{
  "d_model": 256,
  "n_kv_head": 4,
  "d_mlp": 1024,
  "activation": "tanh_gelu",
  "norm_eps": 1e-05,
  "tie_embeddings": true,
  "warmup_steps": 385,
  "seq_len": 1024
}
Each number is 200 + 40 x the weight over its row's rms, rounded and kept within 0 to 999. Layers, rows and columns count from 0. The size before them is the row's rms in percent of the matrix's.

# layer 9 MLP up, 1024x256, rms 0.0557, rows 835-862, columns 128-255
095,241,221,220,177,175,266,197,174,133,252,158,165,166,208,265,241,152,140,165,224,133,163,188,161,193,216,213,241,184,189,229,242,223,278,232,224,175,202,233,250,214,197,245,303,129,216,230,201,272,213,190,179,171,178,97,244,146,246,156,203,195,233,182,165,224,148,247,210,245,210,149,232,203,295,184,202,199,211,249,215,167,157,260,145,205,254,183,247,202,189,155,223,150,247,129,227,169,165,198,105,111,158,244,182,234,159,207,218,220,239,220,182,258,238,149,161,218,219,178,191,250,248,270,149,146,192,174,206
098,169,189,146,184,233,232,188,115,170,173,205,213,260,197,182,190,247,138,185,219,261,190,178,206,144,193,243,247,121,213,229,247,183,179,242,174,197,214,185,258,211,179,239,192,211,242,161,270,187,241,211,175,212,173,184,146,226,172,153,148,219,256,229,168,163,171,256,247,247,201,229,161,224,221,143,195,226,116,192,185,186,164,215,247,161,259,138,198,177,274,228,292,176,194,142,175,192,243,215,124,229,176,157,164,203,227,259,171,170,189,122,183,113,171,259,151,195,257,222,217,231,204,180,255,232,143,154,185
100,178,185,189,193,114,264,202,212,167,200,235,121,222,176,174,203,198,159,245,228,155,189,184,179,296,147,203,196,181,97,173,181,237,153,164,201,252,169,216,149,245,137,178,222,209,241,164,204,179,157,153,151,230,225,128,230,169,148,232,229,239,225,266,239,212,144,172,185,221,192,238,216,205,191,136,234,235,215,203,202,216,198,175,167,171,200,183,181,247,306,257,157,160,260,189,191,177,157,181,154,153,112,154,214,246,324,192,221,150,224,215,250,229,193,149,239,240,220,219,132,156,260,189,204,206,150,252,234
096,212,179,244,225,159,283,172,175,235,230,196,245,167,146,120,104,276,207,179,209,147,185,174,230,197,200,222,180,263,154,214,226,175,187,186,194,240,182,182,181,266,215,142,212,203,143,179,219,239,193,213,136,201,190,171,146,248,220,212,209,243,294,262,250,103,224,178,240,251,191,194,113,252,174,167,217,165,262,190,170,266,249,186,183,99,191,248,249,274,187,232,154,225,190,186,159,193,227,251,279,234,157,195,222,211,295,231,125,200,202,236,193,224,195,194,243,201,221,162,205,207,151,152,215,94,159,180,270
099,198,164,179,206,281,178,244,156,159,166,219,219,219,222,218,243,156,206,205,165,120,123,198,165,259,229,158,154,241,168,243,238,206,145,159,203,167,255,175,220,211,163,109,224,248,221,155,235,209,232,175,189,311,166,203,204,160,183,243,268,192,211,147,190,261,225,191,222,260,227,210,166,142,196,177,158,245,196,191,220,196,138,160,167,118,175,217,162,220,264,179,246,199,214,175,217,195,189,244,195,95,168,232,177,281,206,216,170,180,229,153,200,229,182,178,186,201,160,257,155,185,235,233,164,174,254,213,204
106,190,261,181,244,171,240,246,207,191,253,168,202,205,174,168,179,146,137,142,177,115,226,214,206,167,204,190,189,266,96,196,258,227,146,171,151,165,226,149,176,188,148,171,198,234,188,175,238,252,194,144,195,188,293,137,180,255,242,166,206,205,186,233,188,145,230,210,261,203,145,189,204,191,226,203,199,268,240,243,253,208,157,276,184,169,213,156,177,209,217,177,196,164,169,112,292,217,208,201,160,226,214,247,210,196,181,191,160,198,122,184,159,204,178,176,147,278,200,193,266,166,189,242,252,254,196,180,168
095,157,166,161,230,122,191,233,199,187,151,246,166,183,177,195,240,164,242,215,125,166,162,115,162,204,202,149,200,209,144,202,251,170,229,184,176,206,209,124,225,197,245,140,155,217,109,178,197,215,242,198,206,257,217,262,221,168,252,174,150,241,187,145,223,162,146,184,273,162,170,203,156,164,162,179,236,239,137,177,232,142,259,134,247,241,222,170,183,215,221,178,243,156,224,248,203,231,249,185,243,246,211,132,198,214,259,258,141,213,146,218,288,240,140,212,190,160,230,244,171,165,150,174,215,247,196,198,193
108,90,220,182,238,191,236,171,138,151,163,273,146,183,206,221,235,260,221,250,257,183,205,160,163,223,129,226,146,198,267,163,234,213,156,195,117,188,162,148,241,256,240,126,204,238,157,151,233,244,199,223,212,214,224,181,127,231,161,158,211,273,253,231,189,190,264,224,206,271,168,222,120,241,176,188,174,197,204,201,205,220,224,200,155,157,293,256,165,215,241,193,226,261,197,219,215,253,161,158,168,212,198,193,256,193,187,220,80,126,176,175,222,209,125,205,222,217,195,241,231,218,266,258,192,267,199,246,210
092,208,171,272,227,212,178,242,97,134,195,284,144,197,197,200,178,150,144,118,185,170,189,198,189,226,126,201,189,278,241,208,233,168,241,183,162,153,205,225,235,248,224,205,232,240,185,212,246,234,168,196,228,255,164,93,237,219,182,191,227,213,250,228,195,239,200,263,251,203,198,195,241,204,132,233,158,160,235,225,173,195,176,201,128,295,236,256,123,259,177,144,239,161,196,213,207,129,144,224,164,207,193,214,156,178,209,244,234,207,210,188,208,261,275,220,182,183,225,204,186,190,216,117,248,239,254,204,164
100,202,189,191,218,197,207,181,139,232,215,238,241,196,234,212,153,181,222,244,233,170,196,247,211,260,229,199,224,224,214,109,197,332,99,212,178,202,238,234,242,207,242,163,200,186,179,269,263,258,268,221,170,177,223,217,96,235,200,243,233,174,253,140,145,222,272,168,193,207,204,148,138,210,270,232,190,183,226,248,164,216,79,188,150,195,215,200,173,249,210,172,243,235,239,217,210,223,119,231,179,176,196,146,251,157,219,223,195,185,193,231,216,200,241,165,192,270,212,174,293,133,197,207,188,171,129,221,231
085,169,198,192,169,218,165,191,182,134,279,276,197,220,186,226,221,212,120,148,183,187,205,172,241,193,157,190,249,242,161,204,244,110,191,191,249,216,169,223,148,225,246,343,227,310,211,188,284,241,233,258,146,193,156,267,188,195,148,221,176,265,164,246,243,246,175,228,171,276,191,234,174,217,168,200,202,209,181,204,108,190,197,210,138,206,266,171,232,220,238,204,240,160,173,219,229,163,140,266,201,177,237,120,232,174,235,153,152,193,214,198,216,272,171,219,195,193,194,134,182,169,223,255,198,149,224,168,142
108,234,215,156,203,219,211,177,195,208,190,169,205,112,241,227,144,247,163,206,159,195,160,230,224,228,233,198,144,260,135,293,208,263,277,217,181,219,276,233,170,159,75,263,208,149,198,176,256,224,149,164,279,216,150,121,252,194,239,222,195,246,205,247,106,235,238,246,220,244,192,178,195,178,183,221,192,221,195,177,224,168,175,173,156,164,286,204,226,225,216,213,267,195,135,174,239,189,208,204,227,205,163,185,255,201,215,197,115,159,178,154,164,205,222,242,184,195,230,216,250,227,166,210,240,171,292,292,195
109,139,240,148,221,187,180,251,205,198,185,239,237,122,195,183,137,181,129,171,200,193,129,134,244,167,188,272,182,269,155,151,159,281,156,192,225,204,220,255,242,269,245,208,186,279,248,238,201,223,237,210,265,189,146,149,309,64,183,246,144,212,249,99,197,192,237,213,250,170,171,192,212,172,247,167,151,182,202,200,216,198,208,277,166,211,206,110,148,224,278,187,265,108,206,202,271,166,174,243,142,146,207,186,197,205,198,189,199,144,227,188,186,210,204,234,154,192,265,198,200,152,214,216,278,198,237,162,236
129,182,184,187,223,237,230,222,198,172,192,171,178,186,207,188,151,192,190,197,193,237,126,234,280,238,216,182,223,232,175,248,170,221,212,182,183,225,198,146,180,234,193,179,205,196,176,224,271,249,155,144,127,261,164,183,237,215,150,232,101,217,235,223,237,185,226,178,182,274,250,202,225,211,132,146,197,269,265,217,240,190,220,227,149,257,196,205,173,179,202,181,269,177,202,226,217,125,208,238,210,237,218,216,231,203,236,168,131,190,228,205,190,217,178,174,110,186,218,214,170,149,237,155,257,259,263,115,201
108,189,218,263,275,150,238,185,235,142,249,210,169,183,196,229,149,249,195,153,293,136,180,128,221,232,213,154,225,251,152,233,201,204,238,195,199,186,251,237,191,182,231,207,175,178,181,189,175,262,152,204,230,175,161,202,220,240,197,178,156,213,224,243,210,230,262,238,195,275,129,179,221,201,260,176,210,244,172,273,252,230,224,175,228,184,235,249,165,241,242,202,192,171,182,241,240,177,244,277,227,155,167,206,147,238,155,198,175,170,209,175,194,224,262,160,243,209,166,181,157,195,195,214,255,207,134,190,231
087,193,224,208,123,177,157,118,147,118,181,198,197,189,180,160,177,171,200,180,205,202,165,251,138,286,216,172,218,154,99,157,210,181,183,208,205,226,182,174,199,148,314,177,236,186,212,168,185,213,189,169,142,252,115,295,204,228,208,196,114,266,236,231,180,196,185,178,186,222,160,205,218,293,130,256,202,186,214,187,153,210,169,227,214,175,232,250,235,232,278,136,208,246,287,208,139,210,210,167,267,155,194,140,180,184,183,220,227,210,170,238,127,203,210,295,221,250,240,263,184,194,205,234,218,241,223,238,269
096,245,254,150,210,196,193,217,128,173,177,243,221,182,197,166,242,202,248,184,146,116,138,147,187,120,156,240,251,175,157,206,217,183,174,281,185,207,179,167,205,235,216,208,200,245,183,195,198,191,244,234,184,240,211,184,265,157,272,200,148,270,228,120,169,247,184,239,240,224,163,184,141,95,199,221,209,150,213,173,236,120,167,225,101,205,244,196,192,225,238,212,251,124,211,243,172,111,243,189,199,243,135,186,213,224,211,204,222,150,194,119,185,207,250,233,201,223,159,207,221,175,190,227,273,153,205,173,190
106,188,246,165,150,244,182,169,161,183,151,200,169,233,238,248,222,193,179,161,249,161,182,253,175,198,195,227,151,201,172,198,230,228,232,176,222,214,236,205,157,183,200,245,217,182,184,160,149,160,193,267,192,204,143,192,159,202,120,230,132,302,264,168,165,211,226,289,207,197,94,173,179,175,204,179,228,200,162,258,213,171,197,228,269,215,227,182,192,279,234,180,168,246,161,202,145,190,143,203,281,216,206,197,244,128,142,210,140,201,194,200,262,201,213,177,117,218,253,212,166,151,181,213,213,258,203,202,107
111,273,281,199,161,149,220,206,220,215,222,172,216,146,171,145,169,190,128,182,243,148,206,227,248,304,157,161,185,168,208,207,206,229,186,166,136,184,295,154,225,190,208,234,191,170,186,165,201,203,236,233,228,269,195,266,268,271,226,225,227,156,200,245,174,217,229,243,178,241,142,201,181,197,168,148,234,193,246,236,176,179,215,173,240,170,165,168,155,246,216,290,193,213,231,239,232,162,169,180,143,261,159,205,188,195,212,221,159,146,171,181,267,187,176,187,221,172,223,169,259,189,229,215,255,256,219,167,250
099,184,222,118,196,194,111,163,201,147,187,281,278,103,195,237,155,132,249,186,194,222,165,180,188,213,182,193,142,248,148,209,193,189,113,216,156,209,179,190,253,296,174,166,240,199,236,226,138,197,167,202,208,248,266,180,226,164,177,271,191,226,234,239,121,176,153,172,229,214,170,158,168,213,166,208,181,147,237,164,240,234,198,129,226,147,140,203,123,215,200,190,215,168,161,204,162,156,245,168,269,221,170,181,251,268,212,231,186,174,229,219,151,173,248,152,192,204,173,282,207,201,236,230,253,209,270,213,204
105,196,198,97,177,192,210,202,218,198,212,191,261,212,205,230,234,229,207,130,210,170,167,274,156,204,309,177,228,182,190,190,200,196,203,247,148,229,207,219,129,176,275,175,251,185,214,167,304,152,199,195,222,200,157,168,147,220,156,218,181,252,181,156,157,197,208,192,169,226,231,198,178,201,197,189,193,223,150,159,238,171,204,180,185,173,151,206,207,205,182,171,248,193,201,145,184,218,172,217,189,269,176,180,290,295,175,272,194,206,299,210,181,159,155,187,258,181,223,172,225,260,255,203,248,132,287,218,138
100,193,195,162,252,148,238,204,259,129,289,218,201,153,175,222,186,107,210,166,282,183,180,123,219,183,190,187,178,117,246,232,153,176,200,222,203,232,211,153,233,193,205,263,212,107,189,241,254,185,265,242,231,227,178,225,238,241,191,225,229,204,190,220,180,162,196,227,127,236,236,212,176,176,237,165,197,176,206,173,187,194,211,236,190,160,262,143,153,191,211,189,258,292,142,161,174,246,257,219,193,241,184,221,160,194,154,195,146,208,252,237,226,168,175,143,187,206,202,172,128,230,190,217,207,285,180,184,171
094,245,205,97,206,125,269,162,145,165,201,269,216,193,224,210,168,284,179,157,247,146,149,216,196,160,201,147,205,159,211,180,247,155,196,227,202,255,163,168,201,157,156,163,191,272,204,237,155,235,270,221,160,296,164,157,123,165,159,149,218,193,252,177,197,269,230,152,168,224,179,207,172,235,234,170,252,213,193,232,305,265,206,176,212,166,188,171,153,223,189,213,139,202,198,160,222,203,224,233,243,211,157,188,199,179,192,204,189,203,199,254,155,194,133,270,246,252,186,201,227,200,197,228,237,235,128,184,213
106,258,232,134,140,200,204,262,179,190,283,236,268,160,181,230,177,215,271,143,149,178,175,146,172,193,222,184,239,200,167,170,209,286,206,224,195,129,235,163,185,280,224,225,81,207,93,184,168,181,192,214,236,229,205,146,183,247,207,178,175,201,253,208,219,204,195,211,235,194,212,178,194,168,226,271,290,161,242,160,168,150,200,218,129,173,182,203,146,227,265,198,174,194,170,280,233,209,150,208,238,231,238,184,207,249,221,253,185,183,231,142,215,233,230,149,179,211,261,242,173,113,185,248,167,153,257,171,168
101,182,252,198,203,175,189,269,159,249,172,175,205,206,192,202,220,232,166,147,156,195,170,162,259,147,162,169,193,178,149,215,196,205,232,166,158,157,281,246,195,243,221,229,149,137,182,183,183,191,217,140,211,211,191,211,188,201,204,208,187,116,226,153,232,134,131,162,133,150,182,178,163,276,288,218,214,194,234,158,164,235,222,170,146,223,234,154,160,188,217,188,194,202,195,266,121,178,220,151,178,193,148,182,215,234,204,212,196,197,196,216,164,184,264,124,145,258,271,286,162,219,181,223,294,234,206,127,108
098,228,220,213,163,175,248,265,128,256,221,147,312,205,225,214,187,201,179,257,175,167,180,220,120,188,197,187,233,172,205,269,212,190,235,192,108,174,223,109,137,243,231,162,228,185,143,162,208,236,194,208,232,200,206,140,205,192,186,195,141,280,221,173,208,251,214,189,189,224,198,187,260,236,241,181,277,207,224,178,251,186,217,121,263,149,155,170,202,204,199,209,160,211,229,223,261,196,153,149,200,147,45,214,163,168,184,190,186,170,123,212,102,234,204,168,231,225,192,195,232,189,215,145,218,224,127,292,224
091,172,174,135,279,231,186,245,141,160,176,205,289,173,189,257,195,230,168,209,182,184,180,131,214,184,224,222,100,228,135,177,237,250,147,204,253,165,182,159,168,152,156,194,209,198,203,158,240,264,137,189,102,235,251,202,235,161,183,262,153,188,212,233,268,192,158,270,262,147,229,183,157,245,244,208,206,230,298,246,258,235,242,244,209,234,143,200,202,211,207,203,187,172,261,169,179,195,216,205,178,194,217,258,212,245,242,220,132,191,203,212,218,164,186,195,292,205,174,236,126,192,206,195,247,158,187,182,251
085,137,205,162,199,240,239,177,150,185,196,195,234,198,171,195,190,137,208,150,164,206,223,187,184,144,148,172,222,209,184,187,139,153,223,205,137,238,263,219,171,213,275,152,187,181,154,201,183,222,147,274,183,186,171,244,194,142,245,174,170,250,153,207,165,224,204,202,161,247,191,157,264,192,174,149,211,244,206,161,251,134,312,172,208,257,230,230,248,218,239,148,268,149,110,159,174,125,213,236,203,196,210,219,220,230,241,234,226,134,223,183,187,252,93,223,174,270,211,200,168,272,137,216,227,140,186,176,229
# layer 9 MLP down (transposed), 1024x256, rms 0.0556, rows 835-861, columns 128-255
098,210,200,191,223,210,210,181,218,179,201,265,198,189,218,247,182,195,234,257,164,209,251,205,195,224,265,207,172,183,220,228,149,243,206,218,231,229,123,218,206,236,234,156,169,175,225,109,160,200,213,211,174,273,261,226,204,257,239,211,210,264,229,144,181,164,131,209,294,159,196,215,123,216,241,258,228,232,288,194,169,173,222,212,224,172,222,191,171,138,247,225,195,176,137,225,290,250,233,173,219,226,146,225,217,249,200,213,199,161,178,130,194,142,212,241,186,240,228,147,179,222,240,182,163,143,248,215,208
092,222,263,241,234,159,226,179,201,180,218,239,168,180,136,182,164,204,185,234,120,185,172,201,224,166,226,143,254,97,200,238,277,164,218,120,237,201,223,224,178,258,231,225,163,179,183,190,272,106,200,154,262,216,184,182,260,137,205,223,233,272,151,189,208,214,187,196,238,203,185,226,256,157,212,212,241,198,214,106,171,226,196,210,201,165,222,230,199,181,192,133,219,183,244,187,123,209,199,233,183,163,162,204,212,264,203,97,237,180,123,214,165,170,198,228,147,213,210,141,180,277,174,280,217,239,165,274,223
097,308,82,227,230,195,157,182,186,266,189,185,268,237,217,120,153,209,153,200,222,243,221,223,163,222,252,208,109,199,209,175,185,214,156,167,271,182,218,168,250,179,164,215,237,170,168,191,147,124,186,158,232,166,232,212,243,224,214,210,254,270,204,206,206,229,248,212,191,196,111,265,195,213,219,171,137,204,180,190,226,220,218,236,218,229,188,201,267,235,157,157,272,192,214,170,197,210,135,197,176,194,173,207,168,214,151,244,256,140,256,197,131,213,203,150,161,248,69,281,181,249,169,220,184,201,236,214,177
098,135,59,178,208,264,126,234,166,153,238,222,175,251,219,133,231,130,179,205,181,198,239,129,149,207,272,213,163,140,240,204,214,135,136,129,286,144,226,206,163,242,189,218,187,189,223,187,157,294,241,233,196,209,171,168,165,191,162,204,205,167,216,235,253,223,263,146,212,202,242,246,144,301,195,208,246,224,170,174,260,131,143,156,215,208,229,260,233,233,210,220,141,273,188,259,177,169,140,181,204,176,199,246,176,184,216,262,239,193,216,169,217,187,171,177,219,175,86,173,149,236,228,199,201,190,196,269,215
090,178,111,187,193,288,191,147,265,189,248,185,258,239,224,236,120,232,198,228,210,198,247,103,152,196,237,224,200,214,251,136,151,273,172,192,224,214,202,252,197,219,277,241,233,234,200,177,194,223,155,250,148,164,219,183,151,223,241,178,159,168,139,292,147,194,112,211,206,187,172,222,214,256,182,208,166,143,213,156,204,245,175,174,168,165,204,181,194,256,132,232,240,242,232,145,309,185,190,194,199,140,131,158,216,290,162,197,189,248,218,197,250,258,233,146,245,210,57,242,148,244,179,174,152,179,179,184,163
108,166,210,217,247,122,266,170,271,176,155,227,144,244,211,254,125,247,240,178,190,173,183,216,188,182,239,161,194,142,273,225,210,161,216,180,164,194,158,185,197,225,198,201,147,164,238,194,201,322,191,217,263,220,218,253,200,174,173,212,157,234,223,222,172,167,220,251,219,199,231,195,198,224,230,161,201,203,152,242,206,211,180,167,184,195,139,207,172,229,204,169,161,216,223,209,209,248,293,266,212,249,214,169,266,206,221,149,256,177,264,178,81,210,169,245,213,217,92,248,171,128,215,238,221,141,257,222,192
093,237,185,259,155,217,175,154,170,246,163,259,175,193,190,241,144,266,186,217,211,221,290,108,90,189,170,239,196,171,223,239,121,195,225,227,279,180,169,216,162,194,206,227,172,183,123,247,165,241,313,203,227,156,162,282,205,210,183,176,228,179,267,166,212,217,233,188,238,194,174,208,164,195,153,160,190,263,244,227,161,200,166,198,145,165,164,148,177,223,267,140,224,223,198,199,214,197,200,155,183,236,216,230,172,141,203,221,163,158,212,177,235,182,258,167,235,179,328,179,224,204,189,258,139,205,199,175,196
110,181,228,188,114,187,163,240,151,178,197,200,199,195,281,245,222,250,133,225,223,188,166,251,166,188,194,119,231,172,266,247,204,227,174,175,190,253,143,186,189,232,143,209,194,172,246,180,234,180,220,174,207,259,152,277,175,163,235,127,286,208,307,271,168,204,230,241,230,219,182,171,212,192,206,220,261,210,204,228,216,218,291,268,205,210,180,171,177,210,163,207,152,127,168,212,215,184,189,202,139,212,177,239,176,279,209,188,231,214,242,231,85,228,251,207,280,166,79,96,235,264,280,198,247,188,204,229,238
091,169,223,242,241,248,235,187,225,195,159,118,185,221,191,186,157,203,196,182,186,216,303,181,241,184,259,217,132,203,151,152,197,211,219,197,173,206,219,169,157,232,168,193,189,228,241,326,142,94,161,218,248,199,185,215,157,229,151,220,174,190,174,150,232,224,145,153,179,295,151,174,193,202,250,272,200,192,175,156,255,139,217,252,213,213,206,261,256,123,177,182,244,248,202,144,204,261,261,141,273,144,222,224,129,106,235,136,186,155,255,198,162,190,220,199,150,123,225,224,228,214,162,157,133,214,152,204,194
100,138,230,193,226,202,163,206,225,210,221,213,173,211,158,185,276,297,125,137,289,233,227,158,242,169,218,123,160,148,237,270,160,191,268,176,226,211,205,225,155,225,157,200,242,258,219,185,199,214,207,176,221,159,208,145,202,167,222,194,203,185,180,204,267,185,233,248,192,234,88,215,222,202,149,250,142,166,133,167,246,152,157,183,161,165,230,206,223,225,207,210,247,159,169,214,228,130,213,203,207,239,175,147,293,148,233,159,179,193,172,159,153,205,141,216,312,199,187,226,172,225,209,238,192,235,295,155,168
091,218,250,161,162,195,208,176,207,209,210,198,141,191,198,209,218,237,197,160,220,201,144,232,164,148,256,245,213,224,253,172,219,238,234,155,212,176,217,222,229,191,204,144,144,134,164,243,156,172,186,288,232,214,212,156,241,171,249,160,226,192,246,167,241,155,177,129,191,164,183,205,185,167,188,287,229,238,313,193,273,205,97,166,216,207,185,208,221,228,220,248,178,290,171,209,197,244,297,221,157,232,167,198,181,207,169,259,136,219,258,178,228,198,134,222,274,186,110,217,197,231,198,171,266,233,162,185,228
107,166,246,229,132,252,241,192,160,170,206,139,212,180,212,240,181,171,247,166,293,210,227,225,158,195,207,256,175,178,245,178,205,167,177,228,235,194,116,129,178,205,207,208,178,190,201,238,171,223,224,201,230,255,215,195,179,257,224,208,175,207,212,149,211,231,194,155,191,170,146,215,178,179,149,276,198,251,245,264,240,245,217,195,179,206,201,168,155,171,214,163,208,175,235,112,246,255,208,222,163,97,166,280,187,178,162,207,197,250,264,239,192,167,137,193,185,216,283,219,261,172,176,205,203,185,207,219,266
111,255,146,160,242,214,163,172,255,150,207,207,200,181,183,156,194,161,174,150,146,248,226,239,188,137,185,191,201,218,198,163,218,180,224,216,240,226,153,153,234,180,134,125,173,178,233,178,161,157,181,206,203,243,208,197,171,266,245,224,194,198,206,123,206,212,197,197,163,176,223,207,276,203,234,188,176,237,234,124,174,228,268,153,264,220,210,246,121,167,178,193,221,221,171,203,210,231,250,161,149,92,251,182,157,216,217,236,236,202,207,203,85,244,219,151,208,227,230,138,128,239,234,187,260,170,141,226,202
149,215,133,235,241,222,194,234,249,214,197,211,140,201,183,145,160,190,241,197,177,188,192,227,241,166,218,206,236,233,164,272,183,204,195,252,251,226,188,235,190,213,202,201,129,207,178,204,218,243,116,162,109,257,215,134,272,228,164,294,152,169,204,242,197,227,196,217,164,236,258,204,170,222,170,200,222,250,223,157,232,226,215,135,151,244,191,211,259,166,190,142,205,220,153,197,230,156,213,230,214,254,212,213,177,172,202,222,219,157,219,185,222,207,170,198,110,148,253,244,132,223,157,171,238,234,268,143,219
101,217,238,286,195,191,107,203,206,223,235,162,201,112,203,250,206,190,187,244,150,194,214,185,161,173,231,225,210,218,232,218,252,228,166,185,300,196,254,216,171,202,238,236,198,199,187,184,181,219,188,190,248,205,219,163,179,255,220,195,207,203,240,178,245,141,274,274,162,213,204,216,188,147,167,203,246,244,292,292,156,183,186,179,194,196,170,214,154,162,228,138,153,221,223,224,217,216,154,242,160,221,215,230,168,203,140,205,182,205,193,181,259,187,173,209,167,171,55,102,182,125,146,261,139,109,225,160,260
086,157,131,163,189,247,220,173,184,242,224,202,194,251,149,194,192,210,224,198,168,198,242,211,189,157,141,164,161,217,249,171,166,205,258,230,189,159,211,250,149,191,125,226,138,206,155,183,180,119,246,214,200,206,151,165,215,146,243,226,240,152,176,246,199,246,135,189,237,158,156,130,252,127,214,125,237,155,216,195,238,166,176,168,227,186,229,237,238,193,160,216,189,130,127,228,247,232,196,258,120,214,172,166,155,150,260,181,169,207,182,123,261,258,198,182,158,204,173,167,198,236,285,179,216,162,173,192,172
094,230,198,187,251,292,246,260,226,275,286,255,139,165,210,140,163,238,227,128,211,153,151,257,210,224,255,200,170,202,216,153,182,217,241,173,196,211,176,233,211,212,173,196,225,197,179,146,217,26,199,224,258,176,210,161,153,243,231,233,190,184,219,220,150,194,188,169,151,125,225,198,187,256,192,162,240,185,265,121,221,190,146,204,234,146,245,194,167,188,163,103,224,172,179,265,207,225,188,188,208,167,209,219,172,147,200,199,210,195,203,270,226,216,121,177,210,179,199,280,183,250,153,190,196,223,218,195,262
116,215,164,280,173,271,220,222,237,221,158,125,194,207,184,194,304,184,220,230,216,223,209,188,178,233,214,203,201,236,236,264,191,251,173,203,186,166,189,220,229,220,261,194,176,223,170,276,150,283,203,188,168,207,137,186,173,215,155,214,162,184,225,242,208,210,245,218,211,209,206,133,228,139,210,172,197,119,189,169,156,209,153,171,186,188,192,175,165,205,200,123,203,178,223,169,152,176,229,262,188,156,236,182,195,150,159,207,142,305,238,301,194,247,175,221,239,273,240,133,237,148,228,227,274,188,165,227,204
114,184,154,198,242,236,167,180,198,173,272,216,124,199,283,249,254,209,222,195,222,301,211,214,116,232,203,169,195,201,184,185,147,195,182,179,188,241,168,151,189,211,204,156,171,171,213,208,167,190,224,213,195,203,178,219,243,279,208,182,333,214,157,204,137,213,151,141,217,180,242,170,236,194,213,251,234,190,256,213,215,237,197,227,181,265,205,205,207,135,270,221,158,212,226,192,193,88,204,234,193,275,207,197,254,261,258,194,190,236,185,208,136,216,217,99,224,210,174,157,237,199,211,246,229,218,133,243,190
106,184,149,199,240,231,114,244,218,163,197,177,165,258,213,247,237,179,180,238,207,135,166,161,134,242,187,195,297,163,163,192,202,209,171,239,225,202,144,202,162,220,218,222,233,264,181,188,238,256,142,187,211,125,217,262,184,199,141,219,188,51,160,201,258,182,146,134,180,196,214,226,233,183,161,233,193,179,180,200,216,236,191,223,189,217,208,185,223,236,197,174,193,214,173,187,195,269,194,175,226,124,235,195,263,210,192,155,145,203,214,192,209,152,220,203,170,222,150,284,129,158,220,212,204,167,218,274,178
094,165,135,250,279,188,225,235,173,202,163,275,183,170,144,136,231,303,193,214,198,245,198,197,231,164,185,221,194,189,116,251,277,240,236,213,192,195,241,249,263,138,217,178,201,186,217,191,133,147,132,194,227,242,136,178,201,250,128,162,227,172,216,177,261,219,216,218,181,193,222,180,211,214,206,210,261,200,241,166,194,243,198,189,180,216,272,222,199,194,145,181,218,215,242,218,298,217,239,144,227,181,257,156,203,199,197,155,182,187,139,160,290,192,253,212,136,160,219,162,124,207,190,220,141,236,211,171,214
093,132,179,290,187,195,175,140,202,176,236,164,225,246,187,274,253,207,224,193,165,218,237,157,172,226,127,216,199,187,162,156,214,205,233,168,237,163,194,201,164,190,179,213,196,239,214,253,165,243,210,137,187,248,197,248,148,198,179,271,187,208,244,279,197,214,140,194,183,189,256,231,250,143,219,218,255,180,222,206,133,209,253,223,224,184,233,208,146,196,128,182,166,172,242,206,186,262,195,202,193,165,191,173,251,206,215,254,202,202,193,214,201,198,142,268,85,186,149,301,209,205,135,213,216,147,317,197,235
093,212,198,260,161,186,204,184,230,195,230,163,240,180,160,187,193,266,214,161,234,238,281,231,212,184,203,193,202,206,133,214,258,237,279,180,226,205,262,189,228,182,254,186,209,187,211,197,205,143,243,232,213,201,175,162,243,252,142,247,168,216,217,212,180,130,157,234,228,187,73,215,216,227,236,204,198,119,179,206,197,245,216,206,265,175,272,202,129,164,207,205,196,167,116,310,225,214,181,198,191,198,172,229,158,170,213,206,223,183,224,109,188,216,185,247,194,161,75,146,159,263,188,243,83,228,211,180,284
113,260,241,135,211,260,197,206,173,238,222,299,222,203,241,219,150,221,168,178,276,165,195,160,221,194,256,180,190,196,181,166,162,179,180,163,296,218,206,244,210,238,179,164,162,270,179,215,234,180,233,205,163,237,174,263,141,154,194,148,203,183,207,233,233,285,177,139,289,121,176,237,182,167,229,169,140,222,176,149,251,243,163,223,228,128,185,237,187,268,219,215,183,138,202,169,244,153,232,283,156,200,261,252,183,187,137,215,143,234,265,227,137,236,185,140,216,158,253,140,151,211,130,246,242,154,125,241,198
108,124,176,196,186,210,204,152,193,194,176,205,188,228,253,205,305,97,165,229,164,230,207,127,233,250,183,244,193,162,165,150,225,195,182,216,186,145,198,208,233,199,229,128,214,237,235,182,212,117,146,147,244,216,289,238,209,222,184,230,207,111,216,245,132,227,165,171,197,174,180,173,135,189,168,250,240,203,222,113,251,173,227,211,250,231,234,251,177,116,177,220,203,189,233,198,229,173,229,238,203,171,247,233,253,243,193,197,262,187,192,220,185,173,254,154,194,168,226,199,200,167,228,152,187,163,258,242,200
096,169,229,158,196,189,149,212,204,179,180,176,124,261,200,276,224,189,224,248,226,213,207,171,207,220,209,139,197,196,163,181,204,130,211,211,262,175,186,245,202,128,192,158,203,129,241,160,161,225,222,186,154,246,214,197,209,250,137,167,198,189,218,170,212,192,174,254,258,173,259,205,186,256,195,251,252,165,141,217,133,152,212,202,172,173,190,191,182,152,270,270,202,118,182,184,191,145,263,166,243,171,170,172,177,125,259,198,209,250,211,214,193,271,232,237,209,246,24,239,204,227,244,151,232,225,189,184,203
090,179,65,251,234,218,187,170,211,190,210,222,207,173,218,196,200,254,192,191,186,215,170,143,235,209,184,225,253,240,246,159,210,172,152,199,223,229,186,277,208,228,238,232,159,172,236,178,176,273,174,257,218,218,241,188,168,212,174,194,144,247,222,233,156,164,218,155,167,126,301,154,196,131,182,189,226,207,157,143,179,181,171,215,247,201,203,203,175,244,189,180,221,235,181,189,153,231,165,183,178,171,205,141,256,181,99,204,209,228,254,196,245,268,173,227,194,171,108,204,287,236,263,227,145,198,169,185,183